Part of a small language model's weights.
Size: width 256, MLP 512 GeGLU, vocabulary 6345, 11.5M parameters.
Architecture: rotary positions, no biases in attention or MLP.
Training: a variant of SOAP for these matrices, 747M tokens, 5697 steps.
Each number is 500 + 50 x the weight over its row's rms, rounded and kept within 0 to 999. Layers, rows and columns count from 0. Numbers have three digits each. The size before them is the row's rms in percent of the matrix's.

# layer 11 MLP gate, 512x256, rms 0.14, rows 109-208, columns 128-191
103:506476539550477496459497535538603524556477495580526520490549596480505554515551531499514519542427569513518483497595571529479535504540459414459519446531390538489553452528518528533584446520474493
100:514394522413461539561555464475414559491446486431504473396461469489532476460513486507487457528467522564511508515592539506469457504513502510395391525458464497429547480565558434545450463568505533
101:495561616507492460404513453483555469471497543438404418481571449462487388505530508428591435481457508528488537463499509476481548496479525512538454453442535555556465621544525498439503495476444553
093:425455596554521494557512525439600566467489463475505451536561500502485429546513513658385566540495486525518416517496463532419462428517533422501470636495522579543505492493460477585588557452562559
103:549503567391427488507558468499590521554487481426472476487483483473487418493466415483532404449459428536585572471504479542422499510569482529570500563527398514510587480527550483485575463465475511
104:460555565468412477574495452536507496470473414443498520409577494522576542549519474468555464484501495524522498493572515526556525586497364459473474489451474548407579524560590445514512527522535568
096:467481552508424551484503502494498466607489524485474547604471478476493454527543519415475434561495465473479464539462533549542433497522471629517491570435500503470451461530490406583463559432498439
101:501510573476549501532615542512537462576539493464493462524443423446589469512404512522495534580578413491531526442513444538510468394469478586536536500542414494650524497528526495447573436535534540
098:517576455555519564494470559446513584550548580462495491506532490513388400517547487519499519579510489592443484558537475534487492474539573437503402444551573548476616548456445489568478514426532539
100:563394497477484567504506501409518495473581550434462505554482464488498536541519593492520571497530499526492428488556486528468493445474476507525541451595431516532452461546522560534419466426405504
094:517497469527485567513552458518571462516539517521490525587478551522572552492499582446496533576431508420497400535489485614454525503602517564396514481536500559499565435457518464557501533577498543
104:496431569452502510538585542504475526503563501480459440522556426457536594450528413463583508433551441596626426447528505484355567513495470454513506535474425490536462453528527521479568565501457511
101:540546490431552512471439441491555469575486534596519447450491450523457421566549551498502571477511536424510535454502404537480498498403481500550436482532566496490521539508460485535484421476550425
098:566581490516594507516592456523533580458595514522468481434526520490524455523413435386388522476474482439557530466534520462513476471486577560523493572399475469434522425499456539479500436486594496
097:486441520468508443474612527590592437561482483405507515492470433579481519492493538534541479486501596600544455451443520506570556490488525553599518544530437500500550512505518503503507433503465469
106:458529490482514528365503522554513503441465533474496551505503547496478471541456446431562408537477494436519477461487492355513485479469447482525468540518460528455411416586583541549497492501429566
098:554522539438509496542484565593566457472506479468567513416502467525503448509593344398592520531433415525447500490582462496528524541470495400597418393532458495532500457535543541427484497432554485
098:561509491438535430573428542475486485581508496535527505481499485471518508540419474447531516529438553534494488526411465474505477410510578443593532519434617498521499529488468519608459452494505585
095:484530549415442456435483478545535519443504479532457446521501445498526467528468520448520468485564465420539520569472502574543526489510460475541528526440527528486558318540490454451611503587465569
098:587541477352466465381527530526483471408463451463481476503510549545458441590418517502446455510482508502520560523498586508482418526557512462519534422436543551563541472579519502423439466560586512
097:537492498537495475548561526558609519491395465543461500492530401548533534541463564521524589513432555502520528447583426448542488541522540534503449495477568502515479542577504454559470535505510512
107:434570505408511521518583533534538574502450484483494416583473514474525382498591506505642509562493483509567582452450459495435492409495464510541454500488494486425526434452454468478440450476515530
101:537499492522381548566403492551507494452478560515511479450495385444496483533482448433479484410471432439442500484492492499617560488518472438528554526614530507574511393516512512494555507527570513
100:535547481458520405486501512513499575531406489489599503416515495516494581455492527568505472481471451551526491537527496455453537488436530395466551427534477405480647517491477489449548519467418460
091:483493374492508480554491435455569592501586599585500471496472527499486526441511541504469511452588503559443473442444471516485491572518533485446536545520479534545534457505425481406515557519575480
093:571478508471560484450495489517529533521479452475431515476528563480511432513568472416584535456502508489504572538511463515568476434515478495528551583493487525548529468553467471554551463490559428
099:520504554517526515534531530437568514561497453565500535483529473549374492450535455466589470484489478478506443434588487565500445488385471517525372484480354540476520424528551522506539492474519501
092:448608464443449507491489395574541475494525449545471493542460624475520476472530473605510467458527458530555489480606448578508518504422506524505519596504524453542491461528513485488533541424496487
096:449466438501518506595556425535542465509486598512591539500482489544501441497516582529513583609447533531521430405581468545450484435432446529428501519567554557444520510440514449482549525470458536
102:502442498489463561596559492446475561482411482534492385538526610604462497455560623422550529482529500489436551432468518534436542484482448471541476622450440411439567529506540562448471552587548506
098:540534505567467450433490441506510492522569451505525477477515467468430496565507475463517496535566463440552551514587468546501575502571439540490550465433465564609519430538471486476514460558424448
095:510446542455462469554437453458543521461493471540504504531555568435491453554458427561530557515499550508587433485460627455519486512550404528587476488407476514521486409576454506506493400512435523
099:470500498519419535498586546368571473546457526495648487541627569502427442611560454524553450429461490451513484591514473558462472582491484514651463547506523562392563453464487460538475548496514500
102:431351548450609451467494501457626441578482547593474500489424547511499485589388514504573537471529581459521594524545521460540444484430541491526448449507517419503570444403522452517528440545512569
106:501437462538506485500516501590498453561521486419442450584507425551583508515509519440522570460540419553570562540449504468523472535550512462433455511478442537535428469493531492523574472527442484
087:520511412582421470526473492440491466539490450523450495501486543495502542512467522466513525523504576468484488477629418450538368408524521600440528497402417524460493448394457518549554509543470513
101:504531440480517487510510447479492482511437527522498401499495450568529585504455400452542473450455479533465499516457608534526540500461553556587506408573528613539645464536553550531458518411602501
101:438542466530427504495441466429508461532424490440583512466487431532513517565557529638565529496549548569512534417562452370566502539505465603547508501471586527476542519510494502503550564487518517
095:479454461529520485493487436475401511459512564560548498456543389417492511478362594503525497514506529518453577458436466566502421507559444520467571465549523415486580539504509443630481418571506589
099:590533537473547496451459477490477525480515478426574523432455443513514496512529519531499493479498523424662516398524408428515445519484521497555505434566500508449523512475483541505512445471575443
097:434480517422469526520463443461567483555487478501477555471549416555470471583447443489469543553430584493488437485540433454458385419515521558496526455534387608520610524477506521564480380504444485
107:482510498506510470453524552418477512492458493457573481406511563568500417481525582571450394481494415498461448465564518521526550540477463558527498526455462512485446391399475543463521526460400408
096:505447491502529371517415466575530564542442508526422543463517441433449554561461494589403468578464454457503467430588474521550474574529559562578527479518469562520399504517525405547457485461508407
092:499459496480497538421555382516562443484521478632545553576510481569493511426465448513456507530473406448524524617458491470526489407347434500586505527456504532578538514535533531502443589535469490
097:579502495514495456531479582579546447486424522444594452509510494495542400506513524501377546584500466515457472416461543503447470456445437469564527515469486440557526445468566428524492521524480545
103:522504562555538572494592499546483471525578452515535447546491388553529599512565467395551544465494479458623474459611459493552581507550547494507471549541531521413556514539530480420476544542431448
103:490513508506439509443458597560552561488471451543457467490528541477484383490522534506511591536404469560534442384448498495504591432509424524501528450553585479518526501617557450519484474499546550
105:572486474551443445505543508561494432570531559495554452492472513448512429523484464474518462408461443515459457554545480456523505537488531466411504500495456420451474400572510514497487548491543503
104:563460464530555608419584474506505466480503543496539465415464427487505515582442495528540438469467430445480510539510339555444504417492560494511503495442570475468486456540593428505432482505443529
100:434486492437443485494482474534548516437517526471486420417547493485509446445512463597527549452446476398609562542470500444475541338430555455477476491484419511518465476458558501564474448471520511
108:505565552497436506541426529450496469409456455465556471515484525545562469539444487561578516459467522479416544509472458548578474449455572499476498502551568507570566522522396504506562500454478526
101:477402520565498510491520539525535499523526569535556620496572521426595557542472427465531532524470483496515529491529476486446538455553510544581467528449438459510453457480583467528360476443488455
099:504592506563448458519550503458552526414533573575466418441477415478551525450537554498448549546486451571406472527527518517414510514514516525447452474541361513484452512560437477515499502599568523
094:568458507511552426508523485516533374564537514448490575491542398606554517549524535504562455522542461543508565454537336489461419448498441541418516523596458465576490471463548426453469575403518452
099:419553509529441571573528594480563479433422576540421426562472496584517508520436500505446491523440505458479488492518546458478440482584525466585557543491431598612495512504486561483471582544460473
100:465461512520494452518547489479492511463429476485538516462423510571455522519525481511566451500507545547450511472552515425570467435474542509500593473461573495513644425527516525568570485546439532
091:445542406531450407524536498476640436473500464494495535477442548563460527524476522455567504547592373566570512511515497520474465477555573578473513506460421540470515481431457486503542505456477467
100:547485467534526521507531493463460486513584507606545520476595492487558539524482642584541418540535492592471509537502507462512565568549478529488439579538422485587448474565506523481494415465520501
098:471525544436581539474540583457511538482508512589518424406551553436478541386527556506468487438516580572518480535510494508492488475527455444458564494495495519475492317489535534573558450490442452
105:452492547547586529493547554539570462545632500473589558462481457580478432432497451413454485500445503588589549537450552429546560513452462486405464439518544432494435493429532484465580539501508505
101:470533466504489543516530440522506501535533498534565591497507451478552483548452494431419568518532485539547547557485476485585379465431499459475519521520544556551447498454578489528504444448404486
099:488540481571554472377463500508545439497527550513488447460463522508491518471591419382566510519444502558521409521579500455570476515556515468587539503525551551533464549421476437459442499491498577
098:485455489531477430465448486529488627525543507470536522514533440499477523444562523462392581447483461461520507582544462538510471536452528363476458577553446425528549550573502535444464446465422527
098:559452547529519534546536530498521577493530449411533529499432426480480519442563472474512494457428455545531521541481511556460525423570564478464428524427496494521450546570482532565589374484476463
099:474504498399490481511378544456492517552455458433534566577431477514408494526515512524571540571539449506403479448485538550500531508569505525418570388532500503561562503502476459616409490502551573
097:401585543587424497468480566402563555559542534427532467464510472504542479413419470576470499471539483513538558425553477534428502495486464466560429550570454671470503575469516497493541529500532433
097:415496453509513472515425471456552514531542462416485586488562436481531536504446566486431430536428487498460514461518447533576501387421475495520537464460464500607538577627435478469452539545522500
097:458580540496556527599487472495485495449531550574451536554454443529487508511547514440508455518448552524490495431433486508416555550497529519591533526492566549442488486480483491447529454494442469
103:562515530530458522599497459492477470463396495527544391560489510476521501471466520464503509479497648393558535489491452572455548514505432543548471517550491444495478521566570417581537430550506535
086:445540540485473506411487556538436574520525533522550469588405445535560605458575401546535573527437491521394540491594509546544560500406543514514595481512453548418568592511373510564500524526520534
104:516477483470454499526482550425422473456520564495479574603550457466452441509554527496455515530532553593450574482491519482511521534458445506482476596413463487484524498439529580536507451506465412
089:541454521560522550509491466495498542452496499501508611448578413459589486565417523472458534552511498491505504468592488415429536529483511585531453539480418419479465488549449466509556464570491463
103:521536442464445514494481481553427567558446501473527498446481460477504579564501451450524598611475470468475476400516315499554534458563560522518396501517502515499437510558462486443475531384491655
100:462539499569534481422487544557491509494501529602560548421588463420514415441518484560477514495488589461460499475497450387514406457486516462498451415496547545562568423493512537530470494441522459
104:469515576497651523411402586500432552605473650430481458441494577522549587525486458517532525535491501483436425539572502491512478477575497518581509536466429491524543537600508492526567467553502511
095:512430427512554494494445462439566442537494545434510492472463492502565450557621532500517506512490619515478511482502569431484525533500513466487591522556465538525525490467569522583408397457544455
102:530544500477599443485432555482518603509539522442515564437597530464481468533535507496557497476467579525433485511534424472510554450368496528472511489439502639430546445611414517554454389511541542
110:533533483551498450419492454515541568507573546523522447452511513440626431476465500477484557537475602537544513532466579485511480537372545499501487578519524551582486465536474516447456484452554528
111:484625502470455497506560536571435581542468482472547369459513558551574484562428465556422564460528523431538562521550516505441531452600600486512510531401529505436469450526498445470422453534466501
108:583436493475587505482498454519534520472455543522535409380420520484482404479561475533546473471469611477496573488464548450506550506551485554533454445498462516545524563595557536479468467438549581
096:526524481395575496496494450525567519520544440434526436365509466517525461447499502580498499494564364538465570465539526467454483505521542551494466463411562527568480458485549522470558515499482405
103:409507530459462446443514523460511483543538489461497528462488467475495474484495522438494548485532587525603528468482438516560512515529536556505499556448473554530453497624465448448522497437539513
106:604427593481570568521603493473513373568547478501548480505577469599479459591565504491485538520488516506531516408521538576458512469489442494435429504548548545509448543541499483483428447491476500
110:531530601572440493460392468479468437515516530586549425524600393536510541525535475457500413415474502490425543540513483508443517463519540497469542529528491461532462536496444538398382461469574494
094:457496479515470500488469428604561572493365491530403457427522492601513565486465518483549434541467438501577520496554520507458503545529483516521448495433395553560467416634432450471672501435529468
108:603493496453563458524499509541459455459487590430532535506495493515472486500513505571520558608481440464411481593511488461467613473542517438448467446454470458510511496450468481608473429561560455
103:527577547450488539455557471536523540533445497541533502505523486495420500420516531411536532522552431472593521543623512527471493460450444511500474539428377535548508332477597489492429529515516406
094:451493434426527562490544485469537550448562467515413423469491460483648517483424433545480555583479456510490443483511541550599445571536489474486587455523487446485486468558530439582473409477377548
104:469560530489487547530502474545500511483371476646482593511414610477455493550474513524423427474455407569521535410511504458492454470518529497514462487491516515570456499471588455596588542443544423
102:511536426456438465444465437548558487539421452548588437532547460560452496440466467548380528499545468472458479521459469428478454447605499514535498404511458488426446525501523454504529511534522564
096:523532518445503562526478546478458492580482488459561446565630444514458440544516545504495501435430524553513453547499516454546576563523471488519443558512421434514479571453536466439582481492458511
101:515536480467498491512555505434463485545550501536413449435561434482461521452440484446474420430441519549544542492473414525462507471530482472570537384436412500549466449544491452534523494427479523
096:498458464560393470457456488539480536483527541519451459523516505520474433450453436504460541483495484530542471503543559597516444493525445442640484482535394511465462422508438434498493472482474510
103:499448515446528470467518537543508525571554507523513561627541526472521467461427500488487560445548526482512582596417513479486482526558446535491559505583522522441545425491529507407512520490430510
109:510531456483391435462462526412528475514597552411494569454508533507546449491556517503443458483520495441466424469417485499549536469549518485548538506483496513463490410545467517454463536499432557
106:521524592522425463533475544487470521524466492471513513530540500510509471506580454490409461479466404487495490472422502437482433467604429473391367383499469532462477566557399619592543584534494476
103:532533529505412449551391509495517457516544466570524564496537552403560482535434489618442537495477476464483456524496505508546512417513551494488484512491473457464501560547543357394384523563433566
096:489476549524475467467536549571507592446575511497475539446485532608536449584456463553510534495526514537463578561565509411464560483551508438503442489489498429491447433534513505457509465425518537
100:437473486450507515477581538533530541636585580528467551493436497480521566527551549504499526538533418510475492521501453435537517548450454497613459515543430606459504537549443397424488542444447610
103:565492403549479477488469464468515561594451566439494473392515486535451535565481514502581597433423470554459517555513471533524600463441529605457528538427509471489487587519606551484449499488474531